{
  "n_layer": 9,
  "n_head": 4,
  "activation": "tanh_gelu",
  "qk_norm": false,
  "init_std_up": 0.0441,
  "optimizer": "soap_variant",
  "beta1": 0.95,
  "seq_len": 256
}
Each number is 128 + 32 x the weight over its row's rms, rounded and kept within 0 to 255. Layers, rows and columns count from 0. Numbers have three digits each. The size before them is the row's rms in percent of the matrix's.

# layer 6 attention query, 256x256, rms 0.106, rows 155-191,218-255, columns 64-127
111:152149060080129154149103131150124116101156155189140144164142160090133116096135185186104177114132120081065124165130162142094147167146142125153108168092154173095129195187092109133134138146104154
117:185179096128095122055100138172157158169109113147156140102139110156106087096131141184123158202126080168125169155106123101127165164166131208078138097137175107132049147172103177119125111134079117
117:088117132131092197129200086093130137112106151178160148184111068119101094226114112162096095175166122134129156094131102080223126130120186164135122130163098138128140113152136159117090175149138158
109:117114130124139115178092165149110137119127131150125156163131077115104147069117098119119100167163175098149139132120109100121088166117088165176089100113160157131139178108083108068101155112137166
111:055137138118113108148138155126105127167078150098095083124103082148173124149120103091100103107116126099107117156095175145093153104049074120203119164127063093168112108135171122140168126151154123
115:077103132131101158119117132133129141078151112136106121083149148088208201163119139124071122108125124164127109137108144114152105171080119104102081161100092134107093090070077071117149179083164153
109:113127115054156062153173132114136113152142104104195132117113109203138122119079113042134161098190192164119148101112166148125130053150071121112160152136125173116096146110154173129181077096135165
117:166142135101189118141168154110167122116071148130109122152113134106112108102087229135143071152155119161134077122193104106129099175122100129168125120170096160156172174127132104140170241136110146
115:128151076097202089127071140155117103093127166143170098194142102092111102139100133145106152098117146081103172103100082117161077108049120108106086180162097081152157086116180125144126159123086138
116:155150137098090117171162105150119118145102132164133142147118163142086124101088164192160104121131108130196130191137200077169156166108176122103152120165152101166160084111149142152078154145141112
117:108144144175147123153057130177099099147067206144173073186136066119090069136101087130164122075114118139123113149130062120127097081124095125122178128173091110157151115126113091117168107198122143
113:180090164155144129195086110106062131133143155142115210196105116153129214150159167171105079154048106099145108132155168171088153149150097140147153142161142095168102102117151145106052182128157158
109:076075142140128139118131097155072051174105203164176122158153135086082141150087125182139122097091173137142120129135062108109161118125160074144094138132133142135129147083140103126164165100153147
116:190111128156087114138183065128138068205070137100132086078189123096119130178151092110194101102168106087132113120128141179100142147079124149065095081144119137159106108108090157087106127069219122
112:100099127116139152158111215140135146065094194117125144091089099103086137130135154170135140125163109104160140133109116154148152119099088119126028138141125153120150132131148229070164129169137040
109:158188066105125159171158197137110200097156104112143024145052099073139120125123112151130134135153139125089100133118171155141106128083162133147200100121142112171107068114151118114119100117117167
119:130106073144140093168048170093096067136149141085103122108103143132116123134114088145077145145155089146124126093164149061103187130134128152097150166113138167145127087144148119109150158075139127
115:102068058199135131115169092131128162130133150084172144113141126154122108094122117139088164149112154202137085087124135044149118155151115103158088113133161135150143187121153165124130159099091174
113:074107164081163165127100126115191136101077126082160115099097159055100132197110093146121134158109166152060121179175148128116097149131177152098148144151090142163111124141125130153125146130175124
113:111126127106120078147120143147109057137124138157106137165177110179118143133125145171145133153122053123094113113127101094184166100128168216159120122146162070124162154174132109066146120106086085
117:074088163113194152121203133107164073119168176172145128113092140154117089119147121092088109120125128088097138225139144143064099124089136117087164092134127109122125122125151136111088083114122098
119:144149149099048084123136129113144120146168106106212135106102113104120116132097106138130127123107064131133103110133123131110115158102108093100143073140058094059133114175158087097064141109180139
116:174072118100193110153200153191129151083141157058158130124197124109133169172159098151132153148122143114107163152152142160142153166154147141151155153106140144138196064099121146152097162133137145
118:105141135173131115108162092159105154095177072175174147177176188093113112102156151158101095136133196027110139215090121104181144103190109100147063095185124163092112130099117155129117143099109106
121:129104123153090069120108107144138089089102125147145128070140150127154142109100130153096096151162069109088087174122184147080169188150179120161166081133120136050169124171183155105126118137113174
111:112095163107173116167135176169116111088111086121142126082117144165163169191158107119112076124143082143114105119165106194135135110113122133128105140116111156124082099126080120121055174128133131
112:166130165134148159111219143110191112126120172149115157170088093123121104059187158163135106202127168196143170101186112137137126150106116175157080120111115096164144081133131151188103111108139133
114:068169071113123052159136180140102165050136080183127183119111157101080093131142088150153199104174130129095096124063136161125186074188122142103173158132146078131091107131149142136109190139140176
113:094080126126131175085110116114121139127138125103120138136119157187153093134081098176099132098112121150130121139152065108163106140144114112130160156083114142158096094121124070100112178157101123
113:210206139143109116065134098134096159118117088109143066128152096127204154108221154126066099128178103132133142119116118133130088100135132119134151087154128085167063161159129200119101141179152103
119:116162150201097133146127119136151182115088153168137122163149123155099093124121103112118119052154154134095135157131117174093138143121137158162143082124093103099118140156105106089137095135121123
109:118100176046112141090093166140099094146088148163188152146145155111109131115120099133163169114125164121148201180096060140090117072135102113178112158125090075140174142126142137097063109120142102
114:133076165127149115135166078176109173137138147098186078076119143107139117188078125104143176158117122136141125135117131188148190121095126147147120140109143114158110172103117122147110146189114195
112:116104136113133071120139110105207046194104155123111131165175182086150158142064207148178146045149115122148153130142072152104123103106185153121150144089142173141127089133149121121095092159161159
117:122206168121073087112137145085102163079167133115103161094153179081081141169137140113129114127130148145142198158153125116129092130088123034140148226132098094129126113174140116116097095147108133
108:105125083089130138147136163116145102097112099137105090174123152105092078013132106156148073143142096134080082127052124161159115094101127151093126128111149136107122100113152088137116101152095205
114:119116137143176111175120114131105119164137155115150127129082114086137095077149146115124082070133072073149169091098172118151129169100130115043134093132106092152118172171105121220119088195181145
081:099156134143111107110125099123170199139126136188143116116124154167192138130160114127112155178171117118149113101132153110103137054159132178072142160137087093143126117148120145127082086121121157
073:114158126121166101104182177123088175113132108164125123179127175157162092112111167120099121119134101103071124132125139126157125118170166146143126115084092192123137151171120164100114202109152139
084:143109102124063120165131173158083092163123194122123146058183112131156111076135156107095142143173122188091142114117157146108129137166142123132155100143162198114158188103148206138156131146106105
086:162095097141117146114106140149133096128079121141152070147103111120212078164122155063062164126169082125084129089124092100119175118152175100113166059150107175097141153169131115129048134116145127
087:127076085147065180183132091148158119114130074148109160130102115158131151147117109126132101150088162212132136150164117163173079151134133167135131133121106101179156175086058138084110130097099140
088:096102139141104115101100186109139141076160158128130083144162166094127127119158144064133183137183123100119134084092193167115142115153078113124100214180108146137107064074140151166141104079168114
080:187150119146134175147142121149066089190129116149178128124045087156182205114170110136082110098102172104108075114101114117134155140131096177126131122136155150175113123144098097097142109119145127
080:126078120148078066135116141148110128174109145138082139129104100148174132105083139077145097096126148114066098031138140136100196086111102162204148134125177119077173100152166102101156156119135115
086:086070158138139075149129171095109171097111102061088143140123152200187138129056163122147102115129093163083183127083129133148135177161178196067122126098122118166125180134149182134118121136122145
082:141079126175165153112129159137114136109117123103118074107124073109109127143140101107081114101119105141065052131096115095122065106124083083117081119135109112162178075115118083094068136162122123
084:097170131188098094103112068141172088138087131083095145124085072181136141189179106102098069166126171121131170093165146128167180171119107109125124103132123114123192098115148103080111161089138114
083:130150100159092156134091115157192105089175153089115142146106116170114151108165152125122111167115122182102100123087112140134106154084095118175148182117165133129156145167143156105106141161113072
083:132106145151118145087180151174154118056149143135153124157113113106107128144103132088145012145184175129137190125125119183115154110131101120205143168165149123143050180067065164136143099164128182
093:134149135133161160134138151130091162182168106098110122051130122188107151158160091139126087124108188139156126128126146095148068148117172117120128143112204131149124191084145148074110123094148144
087:152149117116149071117123129105137093163061131141121092099170101121100070156120129134133130137114105116172128140133134163166235182162102117061148120136132148111096149082107091162149101134087129
086:057136166157153144142086109148115142170149183129112117145110113160145167116181140100186164111145101096150171126206131185086030092121154105149187099096087140184131171179132114132122135114137135
079:124151118137172105178128057109071082158160147124099095159065083131116131201143057094092153148146090060138125178118142163179112115127128145113132132124148108109162107144089105113121137162145160
080:104099140163132089102154136095092136117096108128127099112152142136169108114101121163104176094129097159145169122172170080161126181110147157125095129125092136140166123105087143108135186132155122
087:085157161181114094213140174115142157154126093050097151081166104126099140136065155148108157183156088169121130100154121108150118121136081130137131108117178150158171094136101128173137095078194089
078:153084144121082109120095120183108083105121114105125145094138137112125128120111120135161109064121118207128114089134104135159103071116135087122151180167111125162121144136140091148141145129118132
086:126167128062135124134116119118166107139123133125088194158127111103123108153157109137115201138142130136122163172153130097140108190044103141108084081136108134138162188168150121183176085168162126
083:189117067158085118101167147110130143104184136132107131077100125093170133115135129099161150122113172124098134196105181123094114099155166124112127091217128118159105071156180113120149063096156142
084:147133130078059114112165093159103154151142135138121117158129127157170080115136118207089136130127132053144155089117084104132142154137106125131175175160077095173108117143090138118145089125090115
077:158107154076115103158175165198159175081125157098086129121167181171170172183114082083145130108148118156157127050059179172126144109149093154193137182114146164181085200126072112132073126119083148
077:113113166127196114111171143165114126063193112111128200136132111130175120140200101154114139133173128158159160147108110155153144178167104166112151120114085082073138117106108175095142119168135053
075:077155142186171124114165140122164136149104094127148111181085083122114148109104131133114116215134141123125081177117118121064135137126129159127139093105104149113113112129187119140144100131130190
090:113108174174085093103112129106071138100130100113122142105125143113127109141153154143087140145109140151141177094076176118126104072159167093151132060105054136177154121104089093170154201126143177
084:151125121132126174126152121134126187142164147087096154072118141137168055084085123163122116115097118098193133115142130145122097129156081110097162083102122121194180125159141095127145104071139098
083:111157123084155120110150168130136165151101145155122164123114121073060090170080122143152098128114152112143122151126088092154120181145118161125178106109124072161117152114142117121127127122110206
086:149135111120146142101108078086069124154171067075106093085142115073182156158118164186103109132155110089113155081113121142123108150149095104053121151150129094171161085157094099083124134174131164
086:106097122162123163074091178090106102107142083153145090111151144132136162201179161143138044121122099080107131071132126149123158127138153087128102169128131128148137129137105127128118123062132153
074:104156151174112084154102167084119119135112115096117145113155126168105137131105149122111156111176120204121107159079060093153113116161127133129103136143087164127159065116172135088088145154111195
083:159112109068074146178122189114132107119046103122128108082155083140055126199129148131168135191158107123152120120178169142131159135143174078179086128095133075120150125160120123126135110103122098
081:184060154176228148120140106129049098126114118099113071128109096096143210153061153093150116168111091175135088127118128126140099150134102111093166103121108100135178116129152165127133102180159118
085:167123108104113107112087118124056091169180165159058188122136107132149178098116114121116100089153190108054050150129159107101131143119127168147062153119104102120123157149133148165177131106152120
084:177176120118138097176090092124147168149076100131167138144138130132050133155187131120059128089125134121126167110133161109090098051166111132103129112151160131148137113127132131123131185137110121
084:100087150094165142146155195095173154180090142180113115108176153135179150054071141080183091158227133121150114098146128143107155123139084155132131120089150091159145149091106088086111120154064160
083:177131082123133105130108150135097128107143139195113125142127159076057129172083171094127125076155148149133153160159145126095151129181123105096095153140206135078077143101177148124110097099110141
# layer 6 attention key, 128x256, rms 0.112, rows 90-127, columns 64-127
097:098088115141159091105150114181115153140082139126132141198132195149029146131098120120102123148164142162137123116083132173083171124063158166168139170125034101118136216125129091110091169060108159
097:178113116142145088168125184106130117132075140126105148152145151128133092139216130120163173110122125176096063126188184147107139133086158108212152142117199098076093127115140127125166173156144114
101:206130084131142130180129157095169155154171142173116067134086167145118106151200137155115170206105139088148107141096099131098173165158111136110117113137115205136051138123137141156199071137151150
096:106179077098116138120149146115111156132162086165109138175166083098215141127169169114139155158193124127112111131154129137108113166148138095125140130141102142167199106161119174146093180107116138
095:113111176196152121142162150145090158168118113118106157174163135094104140101151140138108106120210153157126165126147163057110136123188143134161115087145059103153161157099103128116136142136148088
095:140135112086093122128129068179131136092072137134114108173140107103150150139161122123131134089145124110100166144091168106150141116132126094129078112157125153127178144135151095119170141125139179
099:125090120142110094127083074118139111143143146124116127108168173123116156155118107178086121075171167086065089133059117148153129164097162163102057153122110104103149165110127183147154137123158073
094:161070137070185097157138119167147137172142105098173151163139096150115131129102131060119110088152156138131137149176164118178077142119096116118145136135177117093162154140187130123120061136152096
101:125143157080156127156137133070124092078084204131133062159137147170184081134162128078190085147097058108152071131158125114171176154111145155082149130122136153130156153098190178103136126133123172
097:099186154094093069155104138095121103149103143036123108147099086112156092191107100091105103096084103027113118097082142144063129141049081148133124163100120139059208091163096107187175184130121096
098:212125137165084147160106084173175155103100142149076130123090147130126128118158108124123114127131096170111083151138200077093190169160118151113133122133162055175080129126122144117092123188098139
099:063142194147159154183100118129148178154072099102123117190155119084145061150072127158085080124136135111174088108102162136132156108107123213163216124144123129176112053134149136121114111156080131
104:144097167152152123170154120095090107144132144180116120155197175064161150120092162112075124146103116112174105099158142140090141123165150187129080156125096088153101075129104096131131155127123147
091:050145118117049076164093083175081100132113137126139140131111181125116153144168160210144179099146132130159138120120139067124080106175159080112067134086107120101157169109163160132104120084100186
098:151092086155154153155142111194139076178093097140143104151168098086114153123090071133160045102119120124125158092157088140151105150128139137055131111177072087189109141180140113119104083096146149
098:082127152134109166156125143068102142083123166103086131097116098192140178153152138122186138139161145099162100100123149115168076144111102094127124163126098174147169180159130190132150151141090101
096:056141075116208093159121089103061178086142134159162093170155104175169104135110173113073114124115115108099215137174105138131127129125159139081130135095109132128122107054118105088085106083131097
104:067074136110151131077127183073136134176120104101127102165059125140175132114141115121065193115087143167111152092132074121126118193111093154099114131177106132111116145181088132149135153097124150
096:110138101182124144131128088150183119162087166173076145136144114119114136116117108097051153115093119122142110126120113071101155167123073100177143068118118164082122116150154167151156151101103101
097:110109143098112110125102126178160144073154090112107130125096155119106159148091049131112133134133120162156145156163125144094105120153132155132183118147145152141120130166109103155093134120168143
098:083179132100097110121102155094102155132133115147162121131131159147198151128130166127068194130091132134178175088069123109122165171075150130178125141116153053195170112127156109139165075152094130
099:164047170138116130164124133068188105140166108164158157148052152103143089183132112107163144075160124084101093124149128139130099133099182149083148069114128177117127103161106167155107133129143094
098:167117080138133122126181081106143113091139076108154138126155118085145116139104089154123179103155098128171123101101124120107130152112054157132152133125110151131155089127160130094112104173147201
096:202101111146129201113169136202096089110140132152120089102113102146156193131106130187090146121103104112124093142103149134132158107198152150132152129095085132171180145204087189137111127151105113
098:183083072077094157104103144112143134079119128166134121137112127144121124111205154080151120147140200108091119141165151115121088145121122107215110130100128117096076125107103126097089077110164121
104:081083138184059057103116115123121066122152150155150139157140112133104121117098078140082140163160169128060072118118153098148155169126139150166081143116153133131153132118127198108137091106157152
101:161154167135114142194167128125130081169186111188085164101122143130128124178127101135147137062123067113157112178100123178163121098112126099135092116125100142155124152158069131111135073084188131
099:119167147149142162063195149074150157166098141080172153084152130163138052104181089110122079145095140118183164120108129054153128183155168131106118115102114151156104048169157089127130116086079094
096:080136092097149133104105184153129111103141044159146088101116120152109118164131112129164171193153167159126098135073102162136186147197121149127143118102134131115084143196136131085090144150142131
096:203107052155119187135049109096087117067095140126128143142211129143159087148128155170142137158120122137173147148153159153130109079129096093121194115157089168132142104109155084110141113145175178
099:176131139146097070103200123123104141117162109098193122148175082130150105160161149110091105117175102060123171134142092167136175129149103118135097125128167126148133165135153147118160108108095101
101:105135128100111125159122149176141128101135143143142150150095108131119136108149042184092147131146121101122155125140125161082099146172068148103115110187095174134110134144156171078073131177178147
091:120033103149090169151081116136114091145067105144104147177121126124144112158162144183128191093156082112181130113118074110104050078124110129108140168067111132110120209156144134131113101149077037
091:122090129079123098087095112147115151107089140179157137158134119147081166130110131080207103075138102154142177193115172219122135161154109205109081166137146140101180105090077185102186108145109185
091:084100060099149180126136157132112078128114142131105121117188169100125160123102151172105066100132104117135137122063098189078179089121146106114153157103120156139145133132213153183154140126127105
100:137167101126152125163187132070093129078125133134107093152150116110104121152098098176132126119173124106180143181157100123176143165128145122129128156176162110089076115094073093088103079113083151
097:102058161151119131134094137094147114108134101107156122165076102188154102119120153134163149167152139095049149128124163219121125101093205118136124112092173161107095128064162079161182156185148134
096:210171166144110137115176106158092104119098140094171120136099083137184089094131115104145117118132138106125179147121098085124127117110149074091156151095144103136139128157168132124152078140164110
# layer 6 attention value, 128x256, rms 0.157, rows 64-97, columns 64-127
096:098116157144180084127139195162148126108157163121139135121080128081124164104125169195130125127126175163131129107084178075087145134104123082154140103116086178103112091095148142124167125102129152
096:093144130106101143122186160128120119108108099108104120071078105168157139119105111147144117145126137112153151069125110076107138136137097106104135124164077138071075085145135139124149142082191116
095:142116184190131129096134108160162096118116152103060087136125106119154177187143090136119104124109039113106168116147096123157107116105119132152109123131123136118171105117165135172139124152149125
095:143164160117105096122099063130174109150121134141084137117132156117167030132168148158097117157195137161153105102086113134116138143111086113143121152175152146182082176078131169094084113106145099
097:070123088112126149118148136132084125193127095124121151084075210107122141165127153121129092123118083075120136187110119092109098083105150112135128195116130130166101143144144200139142118186130185
093:136156106081133126110076144129137146152127159142124150159167098089109112128207149167153120141047121137149136129106163128166093154077110064090179117090132104100204089105145160116181099185168151
097:181147162173056123114133109131155126158124109195107145132120094124124149163189134094150099120087146111105107129092127095133139144178092121120117159090145154125150180136125094159137113141129117
094:097126073170137120154195116088068149157135120151101124079137124054153128134116109108152141145108098139082168148137147120129098148089091075093155104145149124073160144119101136186091154127148143
089:105099107149089096134118122174132125137168108148062124041063073138137105111105139156141124137189091123161098120107087115159139130153178166106074146162182143149137071159151174137108108103101095
092:148124123152165177181088183121136164091116125124111170030102096131137159105078100124092111145089109118064113076102151168119105089128153117121147207156147053184107111110201132147152180103085186
097:132158067128182110147087135113125245140107124133142033055128200094160159192118091152141067191181128100148141090105129112127182107099102125138099102109154108168086181156142104148117147149074147
097:116101165162158112127093150154145105123162172100111138169120129097100140139133151113103138164126178175140098122137132125130109086132166105116163138146174131201190097124101086094075145115107129
098:103157175178084122123146049154096154096132128126142142071151157097129110122137113111110170059104107199136158128192180163163147143173169105095138170172097125116105166133144090154159100109108125
100:162128159100136077067125127086050103171139165118113044118123133085146171144106124122174115101152119124132085096145116143115092122127088127098166101105140202125133162202128133116116159190108082
099:120091102108163103159178109134145147165101099147089116075105117071156105119096112157143161073128099153141048073109101200161120137144183105131098182133123078128170097080105171156128117184139089
093:156157169065196098134158151137117148211182147118135077110108100072179119081155137121101167093176144138110154148169108156125119088065037079047089159115113125142057120125155071133070110140118122
094:105175163089092087184220184134120095143096164059135145107105150135089132090150119133156136079116087121104144108175153168161099120141118099123150181089097091166085091077172136124116085139100125
102:089118118158184150129149108083101109185215116101121103140109118138090115079136112117122130103154155064135100174104121139143095139170136104158128099164124098132126082108120088170158111146104139
096:124111131178183169144118109101129093129113129131121167104109095130154157098075133119120137114191113113163173152096098138130124124109129113139124159095137113127086141072139089139164194116085100
098:126144065113120074077152088087152092121115085200106073128093146184134120127126072143151111033170085122079155129110121120170129121122165149103188081102198147139156106098125125112154112085134081
090:116097194121101143105123185185115165144156152156068152169107075207111116168084099130129097163114152077126181103158126133183162110142143195167133138136108096076114117078140099082161115085143144
099:208162119185147138155074104131099130139094132120139153148162169090109167123142136112141057095119117128125146082110140100179123111177143187092142120251149137091121157106111143126160148133144066
100:166182182179135083093153125094099080070142154143118148173154178177135128144108096177187087158194090115116102126116158130102125150136142140117148114147140183184094092079134089132139118104129101
097:096129112107091129139128136124163128148105151097087148086136154124159152154098160086138118154167137135166176179086149101168141076122151142118119115164136137129125139091198125125147113070169113
095:095143125163116138053145128108076139143139110134187093108148131187146110136099164134140173174139152119108097198178143164110107196111163115165140136161133115143098145133116171154118126068167163
100:141112060108112078070097151121082147127149111178071162119153106116125143097107103115164109132107151116064134095090123161140180091139162159141128097058115084169112127186185126064106100113088190
091:141096112190133134173149099156163124064156162153174070105068131194106075084076139157099155102139137145129108077136151155104141077124153137129119122132101107132129130143147152101104191190127176
095:095127099132098112071098123126207127159100073111145103164171127144145114179157137176162106136126129145159084190093131118093065147113119191102095132129101152119154102122156056134140101089149146
097:090077116134037122071075172114143197090139164099138129113121069081141109168099175173170101135117163131139110122107121145097127144112131166045109146129133104058129170122103126171086120139116151
096:149115059103183203080112095062157088093110123113171151150114099068124117176105155095134170072135118140161076121084101153133102142087125149146125146098122124150151159142119108125104098130122186
095:074110096129162158134098116144167112067120149155131133150139133110092137100142138062051082104109095131117136120057139100091112143139139119115104115133130187062125152195140093098110091117183186
095:113081138140124071094152135098131116162140192070199102089099070171136184098140121171174140153102165104134133143182162123113121080131130190157172111131123150163117129071095219090083089125171085
099:165110105080115083099183208135082079149109149077108128147094073138132115115134160119117126107146071174131146166104081139143108152111185154141145103062118097128145101135074121131074098214175101
094:104133167100110161154140117105138172122118180119127125180086152137122197109155127105091156075129136110175171159138116130184087151083122112073106142108134184162134111094127178104120105141166134
# layer 6 attention output (transposed), 256x256, rms 0.0855, rows 128-161,192-224, columns 64-127
113:168159206129131189105140134160116114042125144120080097205111159136087125070135176111149146149133077123163149115171114084144149123168205161141103121128149114168173094156145126104054076130068145
109:127101072170086138098102123120151140149140202126155100107138135115135119113198225113132116079182128128159157175100144092071163147137127159068149135136102134117163132084120100163160103173116182
110:142159128115140150135117102123099086166169075158147114138135159161107090163123188105101147173103167138116082181150183125115136185103079130123145107131086128158078126136112120147169141115104125
109:135140040153133113135096158074127120167117056097131072121117163113125119184135140134154068106116132112081116152122132146125140140091150115169156118116089180096125192142100078085195120153069140
103:120080138141166117141121113102157176117156156143150109179109154112057119088172093139172158103097168091108077124116133133106138141088082183146159087118140110128159118095108142131119114075137080
111:174137144185152107125138151178193202061120094136115105208163160092100099121148128098132186111146148110142113124135101110158112127114125091136193056159158113137091144117149077139157110160122131
109:144128124135161088152140074186154114163089171114114133079096169126108182105072131153140104232148102146118127110136154143218153119122155160086170140182093139085124106197173151116152195165142104
102:126143143107127102129088155149141111100128125098193092148059143142141126164130097163103142128160079146104163132139164091092130121120095128154136165137141170158094156084137107135140117132091106
100:123140121129168185116167099133093115115120147074104100146137178086169168148191140154129141113081124084135157110161183151130127153167099117122133105142136127117107074152089117091191152101129124
106:051146180169124143163129065142161114134183093146152076105104155113095129156128148146133095138135130146196161132195156117124114213169102149193113041083156129096120141120156176121114145088135058
113:164128135124136115089158138157126174085169043155126172129184124094143122108128120139129160172112167108147146158078120159106094132129143131104094085226103143182140114146082182092150131156136114
112:146129116129095111104107129109127113147099094085100129143095167075145160157145184099137125118121092085043096126090145119093140146102081135156114084116121176149115173089158163109118168080126159
110:113132176158116107177095122091140161131165078109095064188126154135173138156145136129064132161187140149136141117091154154165116133101153160133196128114189111115121144164103185132127133191152101
102:136136134144113092082170145175155128198128129145208147156122089143110154142132114099176062074132177112122056118192126070120098168114093158181144119174082070112135157041121113084132112075145161
108:130099082126129123093028094122175081082123090078174111073114104134176103111167163157108131115152145167158142095117119178145093139052129113138096072187135138111098119081164089092150117119110144
104:117137076154122159101155127101090135132143177074127151194151137139104137116124159125108125144121069074196114162157163141139162142164144152096133097139166161116156194102119168131115131170144130
116:131065153136143185141082109114148100136136116115160137115106121149137131082068108150129154139085123192110139151116083158144174125157122149156120108103185158155122121136141105110111192155080126
119:101125141085145116131116149163080087121123163084100120118150118129141107123153099106136100083127129167061152119183104050097135100173109153063132124172166095141116165168158139094108143138100121
104:081108153140121070170118138080101136139139096146115109134088120130127098120157090090073102139143149130151118151062028185156093143124096136120133112165174168096107108103104107173047171159159164
110:115138162098110138123095081129106100151154086120146200146157104176132147116101114123133142103128148135126170187117124175102137109148120109116095144099161057126153105165114126158112164079120097
112:089176156081099119082091097138179181082157135161117098070196109106137070112135092145094192124219152095148172088120095122067131168065094127103125157100174162183099095178102097173168128113117095
112:091223119107141106123181112143133171136130137132147132150104118133132163159158127139107098121060127087134189115102084152176107111105090149145138153072122195165111120153133102180166122083123147
110:084171064175135185128132185120098187101138121101128115153113205114096117105192106134128124140067180150168170174135161149170139129140178086152088161151144103114125111162122210167134137144150080
107:131109125120150152143112113081115113145146134131143193110108152070131142168139116131102093102019113131106125124180115127111151194095059126138104119088146052158139121109133116068142089174069162
111:089140095098099102165044150165149130150160102111131135152187168168166123068076145142127109198099153188131105161118109075137104081111137120135094171154114114077179104095108084107085193086124125
117:094125165148159146119127093155134116096134096157151076146182110083102086170117146073129196135107145135080159112124166136117117126128141117124180104106127169124176143108087182081161183102146107
108:121162176100140133128119148079111134151114078128125076105171102063128141192149158110131083130200106093150134128152169167079146220161102188154115172131104169173096143168180100065090146102141116
105:104085077107128128092113152151082156124142137141107071140168114126080168117155160036072130100127081096099086107103190164132133128170138126121122117162099036121112119152089091103153142150137111
111:096093089136157091144138115154109101134144144124083149131131102141116066104088096140129140102147109095135087121134165111087145129136144110154113087201102146093101133192105120177138152072142138
111:096171143182170117111128157130148124153122171101078132120165137111089093112128104155146137132129134101083115108189170063104113143167142168133106151148151136111108135138144173133163097167070094
113:221125172125116111112166094098068133145156128140097108106129153175140105114150109116171103131143152123144177109116088137102101102150057101104119100148162134192179163135150163148148109106085074
111:128145105099193098158101163146134149096114143136070153127146102069117111162122128157167114059094074108161091146153153116159113148097073137166200142139110096154177133051111079140118158132156076
113:131143161107121138124117116121178160118122185137109177154126183185188138114158168146132148123117095173095138183168068162120111139134108115096093133111092113093159134133165160079120135081158165
108:089152100150181157098072110088097107065073163135115173138117145123179067092147122146142130108137162209106085146121193162141161097117122163159151174170142132125107092144123122163098125165131136
083:116081096133116111165133160113148152148143140095113165120175107146170128154071132104068132073097101093112048149097108126070141093119124146126143135121076163107096212144081174115115164144149125
084:104121131123148065162186119096067142100109094173161129119103140119122122192110064158127141153153125189118119131147168110132126145128154137154084120132223152132078097131149173194120072172150122
081:149159124078124111159132144104187184083141161107105166108113181155190117100111110145142102117141137117111094110121105137129085069191239175139152116083216161141141135127166081129103101117131190
082:113121148130142170141139118108089108061115084165120132133158071095098086094135164086131107109139130087180118096098103127128102117149129152143080133118123140121107186135117101157098117103142073
089:203103136198131096121159089107135128153090153162146130154166151098126163170152130110117150097177144133091134129139092115112167137082202095099160189126124185148096123128118128075122115162154100
080:127152156171090145134143108145120120147121168105100091093110145150138187122140122089105057090099086144091104121115061171071134108214120108133071080141075152142113193200160146130092144106108138
078:102147099075205198126109152095103158193154145108087099146152083152142110137105143132103165130093150099164146118130090116170098162169122133128129111164140144108141205107087115166143086121136147
085:182132120139083138087158142095139167171170153131112132150132119155150135094121116151160105109069128144139111109190163115117153167157115074109141121121150097109094182152091134085091164146136098
086:095107141131146123130096167102136134098144150166093149150173109105121064219139140105122147112139052150135115119084099153118155159103122108161154091108083114124158149159147153109099116186136148
084:127163118116115154102157100176112140147161179167140220138156143127123100137138140116155198191096122158125115158068105117125162097175129086133171131139127096118108147128129133110142154154157170
082:213092143136076129117196152135115080112151148118105184108123148110087130123060156087166120103131141165104133156148093101065121151129076089198144147093143125148131131139163127142121131081112111
081:137154153128109139174139103139136190126110121176104093164149128138102153143150100139106168093121074132183151126156136104145108167160116161131131107108065111097121124147158132096113131075108100
079:048076073138166156141141142184130155082064109135109164120156152110046157112111146045194117140109165104179117150149152192154159105166066124086120172130125122145107068106112096108153105090173125
091:181176191102139136111132142128163122153148108105152185117065160121095198123100142133119132221161095181092123148140116109096165215117098108097107099154167087145156140159155163106163136157194125
097:105097193171143055198185124146113129179078136142087057136096131125154119125190138127100139131085142139114121168055094091060148144088131112128166119125125149137071114137152117119150165072133117
080:148136118130099116125122092125149086101133117121111107128134149170109115179143079122111121183190143121102106126145092175142102158171166097136184117127167103122147103137126072121133170172110144
081:136146072133147080085119143185173132095142111165143116147137173143136205117122147137132134164152162125164031114129135095144151188113115108114095156128140111104151153128111192139162207111115110
081:184176092078111146084180126130088118123145186154159174112167123158079163142107171148087183099097165143107126127062137106127103124085084129193150122116137161105118163081169199102182134155145127
093:124128150110101142129123145132073131145135099135083107174138132078126129081162174159197140117163196138102155101103134143075107197111140079115144179141113141102139094106109140096132099133114142
082:177093149142196133113134141194141142134143128088080033162142145112149134107112131138107162115114135182117083151113145044146174121067146163120111142146061150128136120148172150096059151165101162
079:129131121118138113194109151148127059111117148096131163154112131147136126118125092104137145041128142172111117135212091142170131135153119107087130086146111087059177100086107144132119182113119129
085:107088149094174159113158167128129112149139115148102082057165080176082120177065118102150175146073118139203168152158158092123145138101120091147109148116159087181051177107090114144089127143101076
086:125067155113110104155102152132141066143130156093169136086112071159163122158150130140105171093156129138045122120133120156087075097068143124107118063100141177076126120105101192118130180166080126
082:128096146158197162102131172121178167121094110131122140127122099169127115113189131164105175075147073111115101120116156188181079170163167140096151102140110128096111130167046142105144109108192126
086:148153187143116168082105113143161077153146133122111139166110130158130185137072167117122132051127105101102174142122131200146104118132144117088175137103142150108119078125169142174131110106123117
087:100119111117122154162164156113151111162164146156137157089095139158162113121112109189058120128156080166157090079084163134142140164103106145078173145153097127070126095139138183182174140133144143
075:117132089127135115047134099097104105082079124119091192111092130130057126186152112147143123134122137110079152123089111107177112128119080113149119135118172114069097097111063141097098130042102120
091:088096199151156060146104048202090165149129096121156101150094087152197138115139143153137079130086152126132166143152103073069130124085144151122184150113122129169117126167089148119147126124162121
084:147154125122125102205098093168110132112082066147130141128135142121128132070108114056150085119123154077100150187146128102173146123142095121135116156073145113180136086061126119123155100125120142
080:121114118146170147130136115187099158131089088161153132156162130124167132120123156142135095136111131112152194115165091196114093104154122103145175047147142157156129091133156127100096132187146130
080:124164076154118150111162167127156149118169136127167164155123102110131090149169139118139125136177189077129135147171157185146088105118198124121147168131104115151141139154128093103117090150130109
082:166145110072130124137053102087110078219189094138125103123127113132127141104087102152114211105113112084072151152128111096107102152107179080094092063090118148096156128181211131164150131193120172
087:117104113058153159147149124190090143128159102107142067100133140095127084131148139152091115082106127117117126092146161148123138117112148119121188088143113184090144093137165119172153195091104084